python train.py --n_layer=9 --d_model=192 --n_head=6 --rope_fraction=1.0 --attn_scale=0.236 --bias="none" --tie_embeddings=false --parallel_block=false --extras=["some layers without attention", "local attention windows", "value embeddings", "a smear gate", "an embedding shortcut", "capped logits"] --init_std_up=0.0361 --beta1=0.95 --schedule="wsd" --decay_shape="linear" --dataset="wikipedia_en"
Each number is 128 + 24 x the weight over its row's rms, rounded and kept within 0 to 255. Layers, rows and columns count from 0. Numbers have three digits each. The size before them is the row's rms in percent of the matrix's.

# k: layer 3 attention key, 192x192, rms 0.0955, rows 73-95, columns 0-191
# q: layer 3 attention query, 192x192, rms 0.0934, rows 74-95, columns 0-191
# v: layer 3 attention value, 192x192, rms 0.0866, rows 64-77, columns 0-191
# o: layer 3 attention output (transposed), 192x192, rms 0.0877, rows 64-76, columns 0-191
k73 087:120142139131159118119118142117133103154141181110124134115152067114164195139125142084109143126114117136075150114114100118161148218162149084092104111159085102155167143131118121109136116141114130143127118119161136159108161131146123121149147131105108114125141144154146111120156131127112099141132146078088133119136148111133120120089119136123091148145116096096145087078093182114163133114092138116150075153108142126149137113115141102159109138111119098110079096123104134111111151133157128127166129128127127145113133189129126077116103119157165093121123106136133122140129131126139146162
q74 074:116131123134149144145150134099124161127120123148168066123151143105095125125124082151125092091118154120155118122115113101104097140169157157101136167122185129144107122148096139104113137128132134131127122158143142106153101157163133116117113141123147134130137127108162129119103135126170138092120145153153133132132113105135109116138116129138104168072146150185115141138146145131089119105121131117123173138120148166083149092157104098074101144119166113109131140078130155105183154093142141120122105151133136158081137087109134169132094150077170143126085099135115137113153178083151126135
k74 084:123112109142161158124122164162111126128155151146118128101137105106133140133144145132118137167133165103166174129113107096163139162141100134110156129110117114103151115138145092100149161121174076139161104106120122124108148118097134136140184142160132132115093092138173133130142105132119123157102159125103119113136150105105154146111186128137153137133115114154106105120111180137112146152149107134143083136175127167131128123153108093115130147117072103062122139149152122111084101155141094128181100095126105118135099162132111131137099107132086078126106166111163146141140132149157166152
q75 084:145141095157082120140125139095161107158122088099169106080114104161155131102161112107118119110147126128147159184108137090115132067102091129124124201151144123109128149133117150130111137128155125093120122117157152108079116101138165131129163118121141121135148149151093131125122157128101119144130129152149097108118131128150125106130169117134149119150122091117118105164097107142113147121184120095123120124094130142148143154159171105100121130135114185091115146129105074175126129136149118171120117143113095118104143117076116153099108124122092161112119133141113116126088099142139165179
k75 084:118075136121102146124120107134094098141124133124142137113114125138112143134118158083130143140151106141144104167172116096152098113127089106122095158098128127153161136115106105115129124144114109109132109192132146152075103106091169127192152117138164143129092167154141055118136157103120131119152137121124120159127123110143160138100120145111161131148138088122163135065119112191149143151145168117112139146099128135113100094115164163147121142142119110125117147127162165127100130149142134129121144132195123125135175162124129122144127155167168113134101099136112119118091138078117134141
q76 075:138117103168098119121123158123125110149111131124174110091123093122182081135127135128126098150142179125101146153151117118082098117148131127094123147186143119106145132177162153114125141153113116144104147171123130109137090132102117142162106130108139146127119128177167149133140183105111123114162115166112120117108112144125095141155112126107143166156148133137120128098109080160082139115098097108131073117131146119155160152111134093143119171124137140111108097096152086124127056112147120115110143128126114114094101158095088125139154114120152120117193104113104119101136103121112138124
k76 082:128125137118147109106124162126117126143108086145116118136113110120136144155154162107108090135089098123177121131145174168156124128156136120130180157118117131169137108123115110116144134115105151114138124125111144112139183117094106183100122149123183087119105104132168129128147086116126162148115134137131140121113130121165104138101134131115120150152102177148089105084113122115141164119177100150084100157129152109126128104114148078144124112136161090062097135147118168148121131107108091158167166137143128080147113161090154160115098132108130136135099138121161093142132112090105142132
q77 085:110135125138164138109139166131111162126116132161112070094136120116109090120143115138141102126142162115137104117136127135070169114171171142127178130189131096141116114141150125130116117119118125166146124111121113151128110181108084142134149151111159130123140124112186158070128106134142113112119117144109115139109084116128109173116080118114124160103140154175101127106125098143103125107105125099140127120128136135121146107083109057105117135166140088131119106123123152108103086107178139122120175130122126130097080181112122129136149107123172119141158085098122111140128167125135114136
k77 081:106131142105147117114124149131108127152119124163148103101146115126135136091080140154115137110098145084190142153099138134122103097144152103085121129125105103115104100122135140109156119125141122098105142080110106124144128105129078169119121124101169081105099070135149159108117109130127136151128148146107115165132151158098142144120129107141128181126102100138111110082101179135129168116128111108110073140146144165136119143107105112153123187118092084068113150154126132119120111106124092161150122114149139119169100152081128134147109118142152096084112154092131132131158121164135156128
q78 072:133139128163150128141129145107106130160096132183116165113112103102108110128136140126062087107104181155152166166145145138157139119133101112098147185123126127081038101151145134125133123086138148166110137106172145101129138126087114128122138078105125160133134159140156105114116129134123130110103121087107132097165103146130091100144122124121073142077115114148125085117114151138135123133146124121075104119133195131133116095125114114114126105162104052115132123127135124126099119148144108120123124142128126113131105110151138119110116145109149137119107116127137113159140136142154148081
k78 087:117085134107118108120112113147120117136152158096136157104137108146180115093107122108088144117116136165114114112137101126128092163133171119136140133133151106134155112123149138154088129193120156134170108093124120137159113170147178125183173131122144119127129117119143159138130149128095082152140180112080115125132168139138127101106113121144114139122073109139147110072100158115122133125120137133127147139105138168120112133156144161182104135117126123147134102082102127125115171115160149080104119146131151152147148154129120097103165161155139115114118128128068080108097129146102167135
q79 078:156132127105128143139145103148124087095151118096115141141156114137115110105152098108128133171116115105086097061098115099095129071118159150164173126084078134129145158121128104149061110143095130095140120133120123145141101166123152133118136153157173110115115123125116101115070111119144140159107129131115101135112161119087138177138110127138127076129127101101084145131140122156138162126119109114118172153128117148127112134116074100120112114133139150172110138131128136136128177106092119146122103121162092100112164154124095141088140128176106129135120110117127123129093105108142117173
k79 081:106178126102103159124120127143117119131169141141136157142152120096129143042150113145141131165108171130169165152149143117107159117109111127147121125099142130084094113093139152132096147127175138127096145191111099143124095106105122114125130082093160167148140129143131118120120152134143116121147120108149149143140084130109143136135106099134128162150178103161116160112151092137128146117144158125130114108149126131153136160126106149135137147125098096108180067153114095108069098103131132192122114113130136118172145067162149115154144103120120130105117121121144147112108141125116131114
q80 145:143133127118108134155214137072154129179124129097109195168087102130123102116109120153118132172133116131094115143123136095127104091141136085106123154117143133158103143099089082142108091159137096116123099103147157124155123161118167143135144084136115116109120107117131148107113123202139113158130127092133119125160169128118143142098079135149119098108134142109120144100112150128124147136128126137099119129134117136100122158133125109082128119154092098122093111168134124136137119110124132135162100122119115107172089133145133166145179126107120112122101137102162095128107122151149180124
k80 082:142126115154129136076127106140090151110108085159116158052130143128101071091100178145104121142107130124144185135131098129100174100147153136133167113128124112116091090132133127162091148107165137149117116074097110150135150097152159106114104115140094107117105108131159125146109120089122100115117103157134156114082121118136197165136099103150104140102118148130101100101119079134133122106120119141152110148122155119135111117100107097127100170136124113130106116127112126136142130136161130129142150140104137160125104105155140083129073153135099107132154161160151116145138094121133136123
q81 141:137125150102139122133223159071124101172107119096114184182102113129134096111101123159112154167125101151104121119122102116115126081127142083103127144136158144146125125118100080162106112162150114115133102119135151095154132147144170150126134107140115124110123114090137135118124117197137113148138141091134127130161152104123149165122087104138123093109141129109153155095109166134124144156125141151095135122126119126108111143112103101113122108175116081148111093142130122122119122103150123113138098118140114118162087137167158125141185119121123122108118139096134088123120149171167155125
k81 157:160127126116120148157136169109129119154183135127129142132127109152121111148117138139142125130130100175129117137117144088150083114181141138127089129120135177132123119148140096083159094113093096166165110151139118113086122163104082152132115091156129142163154074137128127117100148133163136156134121135160067143173101137150127113149124161092116115116144114141107147138132126098129144137177162101111116139108114149095098115123140107093141141150107122105141126163118134131091107122115110176174110164085107096166139157142149159141114099147110088162130147093101141108104085142152123147
q82 126:157171157130139154148186117071140104147157136116132151138086118157115121120126147154135174145155103121140095138086156125113113083127136093132096136137136173106157119126116120098135071157131102140170127126143118114102114126116119154164101082133158161142130094086105151157126131156157113174147120096139111174153140121134112133131111132125145145115145116126142163138121159109143141154158178111096111105093106149086119127125139095106147136186105083134159117145112154117122113131162124159160134163088132119158128148145157127163164107128085121156128170116102160149125146150147126117
k82 133:146116111120129129154146159094097127148162145139117165148096106142129108127103143125131135120110100183122142121120116065129077119179145127125084115132148158133109137148131083129148111098085099193156106140142131124099113139140091138117145113159086115168176103151130116120077161129145128149099134146124069143172096145156115111139116156091105109117144134128108137131130140088119131132170143103110116133114131151101084114120129116118140165145112129113137131166125126131092133136117128169174109168092106112162148148153140167135107116150113075149136153096102155095110085129158128139
q83 123:154123125144125159144095116114112098121192150114149130127106118170136119136121158158152151131124104166164121128101173083161119112134126130126075115114113169099121120141145126109174113130103105140144103173143129129105143143099124143163127077147115165147082112118103126162150156132170127153118113121187085149168123128145106077151147155092143119132138124127115142130126138110143132121159183127095111117101126151120095108147156151122128130113123144112145138144108123126075098162141122172147098179095133099182136121126145133162108105129073135174144158136113166119105129150148148112
k83 131:153125115119110142153139142099122141133180136124118170179078108140128101125103139148145131135134117141108129114124149074129087101172138157124082137126144188127106129140120109099137118124100097133148098135145117120119109157127085163132116112137104137158128082131129101143097141117153132165089133142163067130172091136153106104177124137090111092088145111132113155131123134122136131129171165106099115134088126156076102114129142121108130128144105110120138125162124145158113111135130112150187103191112129090166143147121159177169099128134102115163129150105097148103111103127128126135
q84 123:104112103131122102140105138139127142113076140125127143130151112087110145135155121086107132123115138107105155127150097169114148140124168133134167142119148071159142116144119165158103158115163136128115138129128122144141130107153158084083119179128112106110148148133135115112126122115063138112122142139087183105085143129118160182121091119153115155146128154104138128131137111154104120141127075131175133136147143087158180153112092119135138117134116129143134115091136114123167179121109141100094156069174134137068115113130105119085118140107157133090117102113144115145164139106110110151
k84 158:103129133133119091104110103146127121136072129111151108108156144111130145129139129107119112117108153096121117132157088178115162139101130117120194132132130066141155137115123158148111140119134165104122156094100133128132115104145173105100132161120140092108127175117130135122147126125110128097157133149092192120077165126121135156113130131164132153162110151116148110123131108141089106119094097157152124123145146099178162155115120172169118124119153149148139134094134127121175146109134155070075154082139139178078119103126110124107140162115160149084138114133137114145141150116110114121
q85 111:091109123122134086137145149141127151147069122139122091124143112070121117145138129101100129145136154092117135134135092174083155127134165135118184132108159080161135126121128141151124156132157145119142155120120108137150117123129141121089115174111139099097172136120149151111122103124090122100119143133090175124083118138115151169108082103153131148127123148129141120115125103168126148129110081138159137130159141099138176149115093111111147125156124123134132100105148099113161143102116148086088159068158123144066124147113103106105098135134172110095121084109144090124147145104114122140
k85 140:090125142129147099106128118159123135117066135119147104084176129110131135131136118107123127129123161109112124125131105179114160125099138116106181132137131087145134115111114161158127140150151156111118147082095142125148144089149162100103124159113131093095133159123128158112143122143099119111136133117089181134077166121100139128091125121160129166154097162111141108128117129137127128126094071161136134124139139096170162162117113136166130124097142139147125108077133113110169138104149131086082166088142132183100100114108121080086141145127144145089126108152131097147147148134090128110
q86 083:137132108152096137108105124128149145131125151145173075113147138118142139146169116159112118151143173113097087139108121157156118161120079131080156205149111129078130131156102140134150142102119063178119138118127126135153134116119158101091128115099136121132139148138101099166146162123082145104144109159127151104113104160151090122108107144145105172133148132123148109133120110126119141161156092133099121117141162142102096164164138133101147148126116112127118126129137118134157166125151141154093154154110093097079156114138107173111097121130134175114094126133154148146179118097119125116
k86 078:123119132121125135120124133099109157158123185105098064124140148143157132161124129080128132145106165110080099142141155143144130166125110098092121135190142106124158133147114128150099141139101141111116076148166164103127103099124121122146175147107132100147163172132133164147159144155114085145124136114115139086147126095115124094125132156123134142138131109086153159100054169131118099139131123150159101149122178120114124123126092134149121119122112148126096123100131157125099129160130144125156131155121119147108152134143127110119086162078139124140113069103138138115143156085101160160
q87 068:130078092131150111138076076172122106066144122125150140139136152119087099125159141114144150169120114146153149114105117139126107157179172141153157117099126141102143145171142100127150151167083149145081136143111111123103133131135135103169134180164128153126115130143087129114128140138127123138139139106100138151150164134124155179200157141121168135154145135141150116162133164132134149100129121137129148093131142131154115140097145146148102155121089126162138123142141128188094121109078139150124122130118122124131157123145122174117132087127122090127144134136069155112139135120143089118
k87 080:110136108135092109096111152115090162185117130104122106140134123127084152178135121074141126112079103140116149115149100120079120106143113115126142104128145121184122149117110140140121122114109112146133155148127091125130103145163117118122122118126167100127194142130157129123127113099161136122190101128093167140095111145161131171121105148166075132148137164140109127133119112098105103136126116128117138127162177075161110114095103081145131155131156120098094138113115137147156139095142152130172096088112116175110152097164150122143134102138131116135121124144121142108150127138185153140
q88 076:148149128084148103120147112103111113132151138144152176183113132121151121118096182142131159122109136164143120100145131108131110137132124145127150092085140162178085154128148111084158148108091163113107120151104087107168147135139130166103092107149096130116082114060127109142102140142145152121123083119117120115173118152120122096148127117124138104157141116102127130107137107133172104128144148169124108124147152095144082112131086175181120108127138127119152120147139146113142149149099130129144105096134109144152129116144118068119089156102109137140087153122145141101176104102138134100
k88 089:146145109131136125136113152147113145092138084118118136161066117101130131109141078159126124169144137139139114100109146151140129135114143153160135119115170155121085128129114131152119137146154116119151122104119134172158096171130145108104147127156136124138146133076095172144118124156133138122093133094149146078139152129162113143147170090141150091112126162118104140199120120067105119099140103154128158096145106171147154120144135138127118083135133156168109129124097109134148157152140127101101136156112120107119113136189154132106140133099072132177129138121129134146113171124079124084
q89 080:104085103116138157162111115144091136104125183071174084141125105150088117103180169165111142128130137137131072093100130116106142121155209168140154141144127136116133084150148097128140142125113157145144132134133120102126119144116141128089112155119143092091106121085155116139082145148143124141125103162139121175126091144109085136137117146093146163163144141132141153114104114148063140107152146129092139124111114165114103124136103093121115150139128119112166130094136141123121150103149149165117148129136114153104168124107112142114081118111120140114122142102109111133168149124149117140
k89 086:078127117087115155079126126122113142106123173119144111134127141133110125133131112135092135143105128100167133109134109095078108104107111138137125096116134143124096114125102117081119175132142152130153128168127109126182144095145119137131139144129197116129175105107138137143112141168136125111082124126136129111097138131101100154154148116184166147140149089103130152135084166094122120128155110133119075141153141150131135112123078099170153145130111163064115153122096139123102095114125138164151133140133129134145134141160148163148119118109131120131122104067152179124171135090090141148
q90 078:112108089153130139111109132175108120101134125104109134143124132167123098137142115101140152192077118102107127122107124124119130106131110119150096106116077116123134136154116110139138109162113114135128131148143081132119168133104147106147160161135133106123141175133081105138172158116116133146150101101137149151143143111070144090126150181121082071188124149107151120128132099119125141160102126144143132125155096173120106133098173104157138148167145173128119111131133094178120075152124115145119104142140147103132069124141132106140150092136117108081136106119111132137099089124152146111
k90 086:118156122129066131142101155084096152109159120123106141147128126110161094156107137135119106077134088121105118115156131131117126137124121132107140117149134138103110128138109210117112136130146137133137104143131096112155086127165109137104074146099112100143128154096168124149132155124129141131168095120122132153144089118087127090166082115137111118141113136141172143129121110127112124113053118092118136104134146076098115137097081140152111119106093139201093122111155154157147134142129173137115104140133127160133159115114120152162118122125128143116117081113088144083147128129094112115
q91 077:134122175119159156077213148148137181108146127099108143148136139148154122133144153169140122134125094092056076094126104147154148146131129129153146089132127136131165126093120102113111113117109099145139140064131124127159103157131120156137104149128122096131131093141156120115085092160135111136144118136133142118117109124119118147091110133193094122120104138073160112123124113119151102147110137122141124166141113148108088136130084126160136137144149136167119107154126153098130136119147145097152109147118122156115140136158113129133178163186131121115094140116161132131165127089115136112
k91 090:089173140144127128113177092114133127096122142134143137119140134127104124134154106155106120154154123136098132147081150164085161135082092115140101099111107168073122100140149124112115143147155147118108157127114136122161120125124131113126110111104090148143129147085112135126136136168149129148138068085157154113135164142091096118171140085149158122131153097095176156167097144107135091138109145126164127086122117143123139162135099130120128104159133158130143137183112117132109090114076158152116125142105156104162110112174127112137145098106117156143153102102129177125156160146115100131
q92 077:109111136158103128084119108162127158129108139125125130134102160162129146152135143124122160121113096155105082144132136155134157183155099098135135102194111118156146146113121095135179124142072099156128132134110142117070122121151128156132175123111093145134145143167136153093147138135141131124177104082112141115117100137108077090120164134141117160181137146131151114116116165086128124128103128140154102139139147154127092124092196107157133147156140123115152121147118139172096089131134159120116102154121100163139124145144141121161147118157161151126138147108151148116158139083117158127
k92 079:147118123133153146134152159094113159127074104129098062120141117133113127130139099126168115087098133152098146142072161170109128171152145146109088111073122155157088134148113142113181097160115120086092129124117132102132152138136119106130090119069124106126118123101124164134141110102118122112170074130125135125149122123140117123140113114138125102098134087128135111133085137136107131154153116132131133107108129106119100116086132110132151125111100098096085132171181125165119116108103170140160118119179119132115128159105133111106129157090118118131163090083114132119144128144114160167
q93 076:135129116133090107134083128120122106129102138167133134145079134133139149102140132110109141102152155158117133129158170123135150137149181116120116164170154135160089132139123127158116146123095123100112076120119162058093121109147127154109156093114100155115125128098125142104105156118140146101180102065126123109152153120113118123151160107103114134172142101163142112107101169150122143080151121128139091094120152101107135092126157081142126091142135088055145138142127163141099083127133101113133101135145087133129110111135146094130122131141151184142157116110137133127109144135120114149
k93 076:144115139078147140117151169088144115118148096127097096186127106120144159103134068141121151136088150167154126130145139104093105144123113152096092151104123106147113174121123079128140126182136116093109139114078099148150133157115131108157124142120147140103128082114111161156125138107104138118107133112129121131146099154124123138134138103156132100059102073151094104096139144150131155148204144158139144110099092126160096124150126133140119108141096114156112137132174100138111131135130135140141120087161120098116116150122143143109115156110165127106138123111098122128113126143158185149
q94 080:123158082143130102103139161090131159184077145182077147137116134116169112101103091173128114138120170158113120155150141153135147141122092113111118185166141122140113096114122143144150133108124118110101112081136149132137115160105124121131151098123089134127109126122155130101136091137143160115120133123159124106142128095153094139120099112155098075071116143080118093147104117170138114115125124152121128140135128129108142092108149076115128137161139096096122127138142122157123104123178150127116111150150119092170063103148137130115149145111126147119100135097148073159154131128120137125
k94 093:126068135151126155148128122138131099108163126140164133117149138144187116140130100166119149115119132125165084124122151131129126105112157110108099164111136124102130152127154145143141120139161144100143123086168128122138118160109142128165109128148171138122064116106134164191153122113129097149110149155111109104163151118145190081162127135142127145132083100154130113106166128172125146148150136134126106128118101153131130104141132155142082152121104087172111126114110124118102125145167120110113166154145142120159114150105103073134110130158138142142145110164092106150077160137113177100
q95 077:113139163110178136091196136136150114166154072142100139193111171148161098136117080148152128144161165106119084090121160159160134128111123079139143137122133145158112167118121113113083076130132152106120145067124111126112097154118088146151102121123078117124145127108129184108125117121144122119157124112121123125104151134113124105139150059116120131147120109096119100145156120114127106145132125096175118134126133134126121116141123132160149140141155143124150139192127109128144082100085123137141099134128135155093099153159127097152136141127126112117096107137133106130122133111116153132
k95 079:158141136138131157122137151137112107062115098156133127122121085118137107118145088124096120168115087183131136114102166126133135094110128106135095138098087142135087095144130078128210137174200115122113146136122160157154121127097153128153113089092114137116106130111144112150145162121119128104150144126097093143158111137087134094142123091132116125099128150141153105129154103128136137113137132124109146093155109179141139167155124122140134135134106113157144119153144103115120119176111118162105130090156119084173084120143124112103146120139130093150091167130143129147113154162117130113
v64 094:139117159083121147147121148109147140123139129128118127126088137132184092179091144150146167108152090135139147118151132099113105128132111144131113106094179136144121149172096143118140160124141133103116104149116095092090098084140161136131097119134099155140100084094109090123095150137126123135118111118124091134172060104184133142136166101177109109127104101147152143198090152175163153156141131156115144116097142126126108139139124151140102121139097118118141124129125163139138170155153120160116138131166110122135106091172158163106123157121123099152112131117117135137127119159131134128
o64 092:138119146112142111116154158146136191108141138166105114132205147103124096161145129120123132148103157159104131130078133143146147084133100108102181155098168194117114104154139143100110126131146130121134148124158101122135126154112149162127075175136148138130139133155163118093118077110117130157112126111100119153101142089141128174114140174123125144088110145120105145152123108158147116132119104102113148119140148134137101157093112130133124129121131130140085115137144143138121098104154155138100130116154073176142118137094083130128118137126149080084116135099104105130131100072127135111
v65 090:154126108213086128119105123152136091150136117158078131109153108135112121117139131123145076130133119134134143113122133139140134102135133114107135115169100103106121079094165113141150106084126160122117153130152168162102140115109113131139117130104098131162126168210100137075126123107118123095125135141153137127114121149082096127131124089086083106089119132153133098130143130100101145143108109118144088107124097127142122114111171138133187151105129167114133161109120080131127166116113144093117136105112116091099119155087092106092102154136162121128129112120125116109103101101132132121
o65 088:090125151121119154120134108114141094153146146107157153129099141118121152115124119133145097125161130113116122150178103130145133135119135115135096129187072130114129147139130128161144123124127136132111095130129151124160147116164148083156180068115076104128107171087122133130140159145125154126115086151180137094144121143145102091124132078118151094142148079148141108140140120102140123129119186141099136153137118100123140111124147124141118149139110093138185105146147123100145117139145093125130108169120177113103099061130128118155135109105089125142123175133108100137156129159197145138
v66 084:114116110114085132121140139093120114114146159107104115136098118123096143104102156127095101115138121135119120156132098129104127129184104158094119084126171121160122114182139147150152110109074126117144084152126155116132175117158104118127145124160142112136100100137187174154134138137157152098101177128123124093168145183094095107120121133141158105119159130141127144120077159124131116122099147158164066104140146116134149113093140123104127067145127164088086162147146104111134127139145124137143152102142137116107150127126093121136112109149159154137156145092141112116165122151141152160
o66 086:127113146130102118131162139153148132133165106110159125083202147151130130126110141107133096106114139139084123144075119169149115123114112124127151150135119118142127167097085136133097118139177138136153109133138151156133129139140133144125139134127128137157167125169161114094150137147135110154105102135127159181111120096124137100114095123169139119131166120105152116130141116164131128137149102116094147169140154153173146116144091140126137119114141131109074133121117130106126130097130094158167126122062131170161176141062100105138083145151131102091123190135091147134109114085123145120
v67 096:128164170123158183133166101090109117082128146113144091105110143147104120156095164113153152104134140106141094121117119157155133106112121123111118096143057143119129127137086099094110111126116127127146161125093158082172136126126122109104108111116115123090125089097147135119166145102137145138154133164125152139116128091090114085160124100118142153173124127080155105096134090113135119153113154099124132157096153124125152163141145160137147086113143136183085162164120119140113087109111136119152166132121156121178157152101145100132154118117098156128132124115106143147155134152103122126
o67 097:125075118119107092131100108148113126131108108124113133105101126144141132102125114100122125122077084105080108169102149123118132163157126178139106129083157069136109152099141108118128154106112091081122142134140140131110128174090104116123139168121137150130102115188133124124147121158134119077112173094136146132123148177087116155160112127171129111139117141124113159106111118132121143098102129142149136102130115126120135083127127132120094132140161136123077143117113116175145153125099096133135111078112120126140158144130152125125089152179129127158158118169123107100073169117111099168
v68 097:117136163109152114124107125137116174077118172105167134122137168100111162132150114123136164155106174098136105177123127161119142140127138155181112168120089142134111153142072139103098128160137113138104150127130115142131145125116114103127129136111135113071131118123117088166154132110107130147154114108134148154113158113178153130133129158123173181144106112106146137100116121144152089093133144101114159152151155119132111154176101127143059133120124079151149081138127151133118111120140117130144119130145132160135119101120155193184130097128124111111140136151099145157115159090128109109
o68 095:136132091133146107143098136143122140127103105140108109161073069145116115118125145142117158132144089116157130065125143103111119191137138150140120105082144106159123112121160107124136150135081146100127157160118111119107122144113097126114143165142190141109125075097120131181145112101124120109137153119097102113151147163127164149156128129096096143121122160122093132107133152136117144146122117134145123113126097157108144120134135142111148103122135148117175155085121118146124149134087132123108141087144142122127131173162141149113118127118141167163125029149162155104111118137072126140
v69 103:128098065111127086129121140133082116178124098149081115134078123151136149127132102102168145131123101141161121097155132110163106114106112147130157124126152131103162149110114116163145184144100122108121148142078150157112152143129145165109196137177129091146137130163126091072118083130099109117072133119123132137122176102154166119108155118121140094133132152133098143079162156131098125098141099138096147106104122106128124133131109146136123124131141130136172146124117069146125152125126116112100120153122100102131133146137116143118136160095135146124106142120113092099141140127160126180
o69 104:109151131121160125124147154147145093100135122124139143181103130143118115118132090113107116125121171135139151111136098139091084107102155069127152098181099119115144136133110142116114120140117149165109124097149100157130091101134123177124133042162094067114146149096104125118112128108162154160149105149161120125161139127148152123078113136155163145154096112135153081140143159164100157133144100114127126134120130149134112156137096101108117165131121108101129112170114130122122092161154154140129097163140115148124133131135154125099157125122133103097156197128117117114125153146148093103
v70 093:158103097115109089129123193151132145155114092144136127140116060139139094074129098131131079095110107141090149126134113112139135113150110152155127087123162120147113148128181134162164106114103165122110157163127153150103160128119118134115113127151161115168122142147180139100092115126145166121153152135146107142110104148144133142147131107119137140142143122142097135148125101115123117105118082113142118116168132142141132104075116113122149139136153175079116120138142119162136146087103135145083134127150070124111134165105143080096107127139148116131150095106132106064098085129126125142
o70 091:074133175136114154129180162093140076145149128100139116131137159136120169155128135162143114128165168124104111129161080157132139094112139106103168163161088147121146143158116128118137139116156095170135105097117132160155145124153131136145141088103111131130146171092124160112067143142130125142154093171121107108142092125144122131124092094130159141142156077130151100176143149122135107130162168135123131143147136142145116134171111080105140146129131116127144108125154143079123131154143125122131134144101114150094146101126115166157141126105147104105142189140122139160152129111179133142
v71 096:134145143143120155129166158138177143113128162111097160133144094134131081106146159148104100109144153136071147117085121101151132116104120105169126109143111119090093137180137158147108124151141146122138116103123144088129121140096159163124093119138147131124107125095144118133098130131108184169180096153111140155121119159103114111143122097144090125162113121150122148151106119139134152116114115111104129156142124127102141176156083161170138087124126121107177098147148166122131108096155151151131109124139127112160146109118172109115178131148109090107102073070143161113138107142125127128
o71 096:153084130119096081153155153090140114167127128153108099111081134167145114171130115132099152138158115133156116145126133153113129115112140164095161143094182172131130126128140105148111139121141076129188140101132101133156115167093113150132165194116160140117142097170135154118102117132120098071120145125090112087116108104097083178129099132146139126120152122142122139126139135138157083109109145118107135104147133118148120127136146097097140158145147154185131100110125163151155179096129148117141132121128088149156106100132107141130123167140158113124134092124130107142151129149122107139
v72 099:099190148122157172173145087125109106107108093116168086113180154118094147160145143137115145164142160131138066100097141137112130102122140113078141137125104136105156121097107111076129128110166098138139122104148118095163100128135148119126121133109139149110156136100137157126179115136144107141107112140119156135133135138091102154121101123119125151124159115118153118110143120094145120158139157098133150177123124140140136116135146154139121158118149111145082163112098128085121104130115138127175140122109194148149159149156146098141134113117110164115123129153125144204161168149133120136
o72 098:159128107143113146120062079130093166093090142131116140105114100140139123101115136070122147110096096099100118157096167109124128147135114173147069098104133095119129106126141130118129136128105123086110140126115162120089123115118140092122149142097111139139109104191093135114156169168112118100128179096144163134089152146101110125155136119139107103130105150109139155102111123114131153124107104141149130099088130090110124114101156165147122103131118140125111156138109098171111143114118128128112145106112158058138144144138161094100126128153100169142130090141169119112133143147090123140
v73 107:145146132100156145165173124142130096092148173155112189093124104121123096117094139146125144143170107116103130144116120125128121085120125097066126127130102136099156119138089116104113095159139119088159145127069142129140091128073118131110120092122136130113088119103122112116129134126104119131127137100117141142129143093142157083137068112159186084128148156138131105138166116161137148133132161125126123147079132094115140178137118165099137153147109114188131132117097089100135151156162098114131124120137137120141090112142127147124136139151117151090124186148090130131140134130116149120
o73 105:154106149122148119165097128134140108165111120161129100134132113118115133134163114125123132081067093125174129145155140138104124175117134132162144132123171125133090098148114132154132112128114135098165143116148095085102138181169113133117117209145114134105119118149109118152163162120156130091124151130101146100055146172161137114128130149111111117129096140143130133101100153144154165125132095146099131147119124102115143095102134108116108143105145133097129096157080151129146121123132125166177159102181093153137142130102100069112111131137146093098115108117110103128107133150131130139
v74 080:131088110145101093127142171120124056122131131181115101157085112143117128109105140150115098110118085128096112083165121133120118149163126167139106116093128102159101148190115132160148062132097149119135155094112128136134141135149109088090132135144153110137104112128163144127135117101165182117161134136125131111128159160130166099170125120151116102162128166132100094116141150132112126073106105138097091125114139102122106122098168133120142106106158179094124126144138092121090162148142132122121135120103076121126123152120143153134118124154146148127106110141136118099106118159117091111
o74 083:111122177135128104146168147136154106169172107083142129113149125168130149137172102127114100146143132146094128122127126169142147144118105125091186167123127138149101143128086135155086151121129069153137090113104122160165116172163080135129137125120119141124149127109167114101092125113131135176124108146130104111103097145142110138129097084163160107121166115098150092136121118150160169104165151134121138163120113131151169083167099104136114133127151120126122146131116143134127144090161121138165119141122103147124167139124131136095147158121165096113125165137101146181107114097114146159
v75 106:126157142092188157152133143120109146125111165168120129094138133120175095114094145124121142118146154125142150143130141151091134118124078123109129078140106160108144175138133116106118158111134148143112093156118144101090134086113121147139132108098060164137129110077116117129131165126113089127107095120120116177139091096135133149134142095130168156125082121081138168180102129115155158163153127113143129103098110133089126136131106146113145157112091103163144167133132141114163131133137150110155133128127146123153072142120121109110092152085090104111111123124122126117182140106120154118
o75 101:098087134120124144106136155123110168069124175153125112136150169095146114148122163131142127108104145140117127143134142125119129138185137142141098115129158155112139104149127140109145141119125148124130135131161104138099153114110175085167074094109105162162090146150127097111155112122179146118136109091100146141113169125134120168156168174130146165162102137143106146151080133122115079135113148115155121094155149155120100140057156135132106152100091119123104109150133140117137103138150162125090120118143160164138108103116107130153096119143137109124154117135113106071157148110167123116
v76 106:132173140129178079134132138131110137138109177135143134091151107112150146136138089108100150135108173097117119135139161159110138105112143113139146148144081105123172127126116112133082167110135135147126111127157162120125126140098111113120135135102101128130146141117107109122096135123112103128167109128113116153096154099155119178141093154108175191162083183114139145110172121105116099123150130084128166145137139127112103119119100101126114193138133091170144084100114146150117147091146174104117079131119127159166093112134150107099117135123108097117151108096140131092125127102125147136
o76 101:132157123125139168116145132094087092103109150129131144139099108119129134127129165148132146105163115085178131106186124102135127172145164138151085102134130138157127123151122108141183079149082134140117134140103116116095122119118142108151104121131150140114095130084079145183142146135144150121134124110096093070142136160124137149137149124111141131137120116148112136118125184100124144133138151107182071080151099150072104132133135112135129147143110150094130124130146139110143153171115169131104131125171157121112103113167138129155132095137126179158130081116157152111132157159135108137
v77 093:155159116142142080149116151130120149142127140110106159139137127143123174137120101104131136110121178135112108148141158138137127105073183110160154136130060106119129126103125106123108154157137149142111135123123176191179117154129146125126140119126110102082151167150123097100133128120091144134130118141108137167088144097124100109141118109112110148148125149111151138067170100111083128107121126098105177152133106107114105145135096141196125169115134131160149117107116098107115149090118184108103079127132130163149125127101145103095150165116101132100144105105112116117107138123107127134